From a checkpoint of a small transformer trained on Wikipedia.
Training: a variant of Adam for these matrices, 113M tokens.
Each number is 128 + 32 x the weight over its row's rms, rounded and kept within 0 to 255. Layers, rows and columns count from 0. Numbers have three digits each. The size before them is the row's rms in percent of the matrix's.

# layer 5 attention value, 64x64, rms 0.181, rows 0-63, columns 0-63
090:101216148110129151134182120159142163083135135118138164134148153137129151149157078120073160114109122070145096139126173147087154119155078124071088089150145160096145191153131117067102073106159105
095:108093153129116207129146120172151089097138149104157139186111133121163093122169110086121080120152086055137114134121141201157147130130091117131114096127106131119127133141095172087181155096045180
093:085121138088116112146094105097118108177135084115079177104158164104125113105086170163149113071125165189140151121118108129154123127148065159138136127148127090141194113136146144090224200131107123
092:139153118102171123060137136141082103126152144159187067119128071087103150120112097089098147131110085119141110117102154243081156111111091055144108166152144150104123147155107141126119095104134126
091:094106124121156129118124184097136088112171143052141141149122160117118073121116141113149106138152140065112131179183138096154103148145153057186201151110097111153122091157123096105126066151111074
103:116114136080092081139095099153118157180153082128202156161106156147109131125178123150140084108131085115196159124153124140126116154172087166145124143154114106162184072108104155092177170090072128
100:123046146139109145066146139174113089163119122067125152154109085145111103152090133139163184099155094153148143158141134197060164135136104123135116118115126090095148140107127178085154195116084166
099:167104134168147126123163112098138119140158099183076118114135163106090162132124145072091093133101204202112139106134067066111123083102139101128175185125126152159073121123122120189133114140112085
094:136110086054097160085112112144219080178149149132099093172170130115127119147172153115091142115174140054118137126171159158120158111115109097067116106104118147104088119111072153150098124124131161
106:159124118107115121116104142112145060142151086081095187155135180081157109112099082122136153114122141117160110157153186141131195110144019122104150117157137162102155141175118119117139081125112068
088:087097165131087154147114134236137111121064161142122127120128098160149140122131116190161086119151146063146127163117153120174137137116068167116098080130105120120154192115109182107149165163112144
131:139102128141153151166122133037138151095099162117138117132134062191213167121122150099142143172095129132115140121101121129173127086101165115107052117095141113155103158079148131155088182168153127
094:170116132142077200160175153107134105084101123136099128134108135172115094158142130082119170110178145102140142141228121099091143095111107137079109097146102118107171191144139150131168191106105095
084:125140201185126149143100104123147133090068169126125137092134142158166160154106125168115064134162134104178121143064110093079130120127129156156122112094137106115075174141109157117086151211069141
092:121137091129117161090122175171106097124158112100147117123142135100161102151093080102135130123142095176209139148129134101132097156157104105187172135084123102064117174125112213139080104182080104
107:133112165087066129104096129187108095110089182102136120124140084157116065152152119146186096116197108053154127139119155140164149159114122131147166126145108096114183134052120157144135187126114110
114:123148124141153134172193150141119209111116120176126143125107138173176173108108091047118131130087113198127117121147110105139079124122132108109108153121138129169050135196127116152105108100194142
112:163135101126084165127178150160177066187145086170130117178123157121139164117183065065132102127101118138156099128146138094138119139160158134047128151122106123177138103122109138168076154112076107
106:109042163128159109149102167122159143114090212073129123064134111130153125140087156085101192176109162159105117122138115155073129108111115105110050127131153124171131136090142125133183145133126136
096:065108082124113117090106150167111213139176141131131163148097127113187141121114106167117075152128071122148137155086122153194127137097139146158102116145138140092156136233109158110103126119096098
126:098054131152196099182076133082124169139140110088142187169129176139140152102105143132177150118081140185090145107103112137168090117118108166101093143111119107147167096054172111121144103133140140
087:091082086117145111159088125051147170158129123100059146092144163143134144130135185201145128135103200160103166101127113086164145104128147157110110136133148126145170081124179066108155140145098099
077:136090108108169142139106126083152181114189115134172157144174207103126127139133135139114126159117125167135137140178068092124075089104151163141106182138123118062090072101134169118155112124083070
097:144090148092161099117111082101156135154153131130161057136152133130088169163143160178122060124126132157133115122107091152189087129044210090188131154122132120119097067116121133144127105114131149
099:128154138089128105118135160082141129138193116158152141100162188100179167135136106111158071158118061111210114144097102112162106108121116084190141122106174129104085110177100128137077100135092096
110:111127102102165111141082120075113168147206163118182087120138189115136132123111149147130080172138087159159166139104099117156095142072136102180118166136144113100115055095126168120096073124075126
106:146152133150102149107180151154122087124110110083173111116105100168084000134145117129125106137140125172100143119153153133134140132139125119144125144131104135129119089113130123099186180120052129
107:128127156171217114127091082156092193134108085142200124150089116121093116122088112181131098115117121191136109086129142181148104134165079124178116151108117152122146160167112110071158101126151153
100:069090152096139157109125142129208089125171141070107126131169184082148075113079146131105113115129123140105154137104135193150157112099124111149133109130167140110105079177117151049164097153078131
084:156111131213107117122103104131092180136059123155143148140118111154134133137162109079088119170123131135157128087117105069124103136188167180116134075123139157194162112141158099199100153122155080
085:105154093169189139076154140079159123092153092164125109175123122118229162087116095090129107132037087171133114109072126138152128157092125138125168168129141136169134132117107129109092105106119144
113:123157165184163121109103081169146109097086082140072125120121069123057141125049144167111141077130169134106120123142133125094166136162105164151147103129126167132091202128131132128152095116186172
089:077079134152061133132049166164144127122114153092179094159133063116139154057141136104149141130162189105102142137153132136136102106145074100133114129109097167135069129175118135133138088189156112
103:153198170190109124193101128096132114123147140065154138146158133109178128102101129111029115096164114066181127096103124117104106088133145097136095118129137136160174070161129153110150112124161138
093:145127126078179117110145091095117136119152204121167108143159145175125144133156116062085154115141084158107111153091093096110097111116150082162100189128129109155175137170130185146031131113129126
109:170153188150117138156063085100113096103177190122168130123113167124233179100086121110169148119139077103142122102085116121195140134121137119145121150126139124095118080153119140090149099110121090
107:085097140104149152170094142074124113077080155081159133144143114099072166114134146163147168120100181131081113122197157177151122135143083181144108106073135117103080116123142081143155148126156192
092:117182123117128118112147089148164104119062154066083172142106141188089111137093162097082156115144149130213129115148149106098101142111116207109111125137142150100182129107155157090176119081154147
091:145193143160135137137108142096153126139129115098108076082143158079105127114096185090088155082172108132082135134099112088147130080131090106145174178166190153092140082084123178124145108061109120
103:102141085126114101119125201172117152191101059156129124073113108070091126144146162136063095122139154166073124146179139116088131130115135120102140184143118158165082134118099151172130140199111120
100:127129143154142175095149065108132077140169194190170096135122117170110127130090110079094108160166140157164146147141120109091099148095099130053075149113105152124172186149109161142094118147136073
106:130085091153103168100172095152122088133093161153107165121106142169094146128076129139143164104129151104180100070177150119086102155104135166134078097169155147160101140168170124108128127055204148
095:102158110130116090147109215146165201137072089129086155101144119078052100152171170128100120155098127176061127154162112152092149114148113126126120138130169150164081115128093084131120124129107099
097:133089107122144101113161082125144195121157101121205142145121089155148129109170096031107105155129112169185153142059097130166126095121133070133151167113126149158156072092127152165127144141111111
095:106147118100134135177137083172134169088137165148200136099144100147161172151131115131101146149180094084169124127161088134072119123163109112115086076071131088112129123105096166148100156214128173
099:110136147090147123114103116052120148068136138113198096179173108124130174106119143093186156165085142212176115172118128107117111136156071178146110147097123106110135184141132097141087132094130135
111:090085124102116149117120073193138102140110116085065162112142083131108141137143118139105150129134145141135154106161157172113138151133117153087136000123113142137210202135130124156149162123138137
081:183126109094094107122149110176139160212132125132140108102111209137091161158114133134153060118103097168097114114111101144131093111095201124084111153181147151103152131132134190139170148083148154
124:126118168150136119207041105124132146104104181068199129107142105147184134125169107129180137125152154114062119135145130141181154140139131132125126106095113091089147126098087116103101102203105148
117:110112102099145154072123117123134154127130140116167094147147113126085094127161139075055185152170147129143148141173100132136118140099114052122083138112115154140188158082148182175043129182126126
115:116078155082134140172112081127166094072145114072198149155135146124173192079112117128183147110123143107094114116085102110190129154126135135170101078086132096091103107194140146113153096136139144
088:163125117151106109093216124148137122191094142165087110137091099177135121141067148098141149077155131177174108109133107092116106139083146155131162201188058146121106123095133137111152116105122097
093:143142146076179134163137127073122153087181089110138154147145150108077165138138103105075079166049105144134148161072098164096098095157146111117076108093168123158161084152109135171123171130111147
073:115161122175084110083112124136147085177116164196171116155083132156101149122113131156150156118150143146163132090057088093132185142133081130169156174167085139090125148069164105114147137077161101
105:177073120108134134150111067089108100115142179153197161150096135179113152099123112131221124126115169180077119124113148162150098148117126128121083211155122131125137120116113134100118106061116161
090:086112130155057133085072158202101110166103147128080133154159136124089078132125084177107120148118132121117101123215175130119133162106115121064104155172103175152178154148129118162118143141128105
106:166108080102139113103210098106097073131125149182072143138098142153124088156127114155178093127129145196129120123169140085125150170120161126104194141182116094154119194127174126120098142093119097
105:135181144128143124184113152104128174073159147095178123111150162118102147122127106089154128131113081088110134190047070119186135084156136072181088114102165133124102079154103139138088124162125135
109:097148117175053142110103126172136096196111079108083135066143115086185075097138158166090127117183118118106106081148138105096136114101131160106150139136179143159151127102160125127175149193137106
096:155149094114164132161212100098108192141131171169138084110119157157118157146105162089128151115148079129133102117064127122127086083101174105137109184159175116121116088141120154077126137063118184
084:144166109160115157182172112086129155120168129207112104086076162112149145149099155085129095161141095183141121149083146108127133091090117097111160136094216146116129096092097125111109122149063090
092:145108180159157152153049143125086131157124144068135102142128137120184107126180145098131123121167118097098107093153168133180136086147068082159138069114119135167164104190092134136069101152092137
107:100102091151146168163207159116128108117104115065079135143133119108013138125119154138093164070113153092098131158207149130062137142159112134121098120144132143143097114130144143147154124124147167
103:139155179117176166121125164085164160173135108115116208145137139067086153161128130147070087118042127117093114131124133151097078074130129127125054119135137128097175105156113124144153133096152166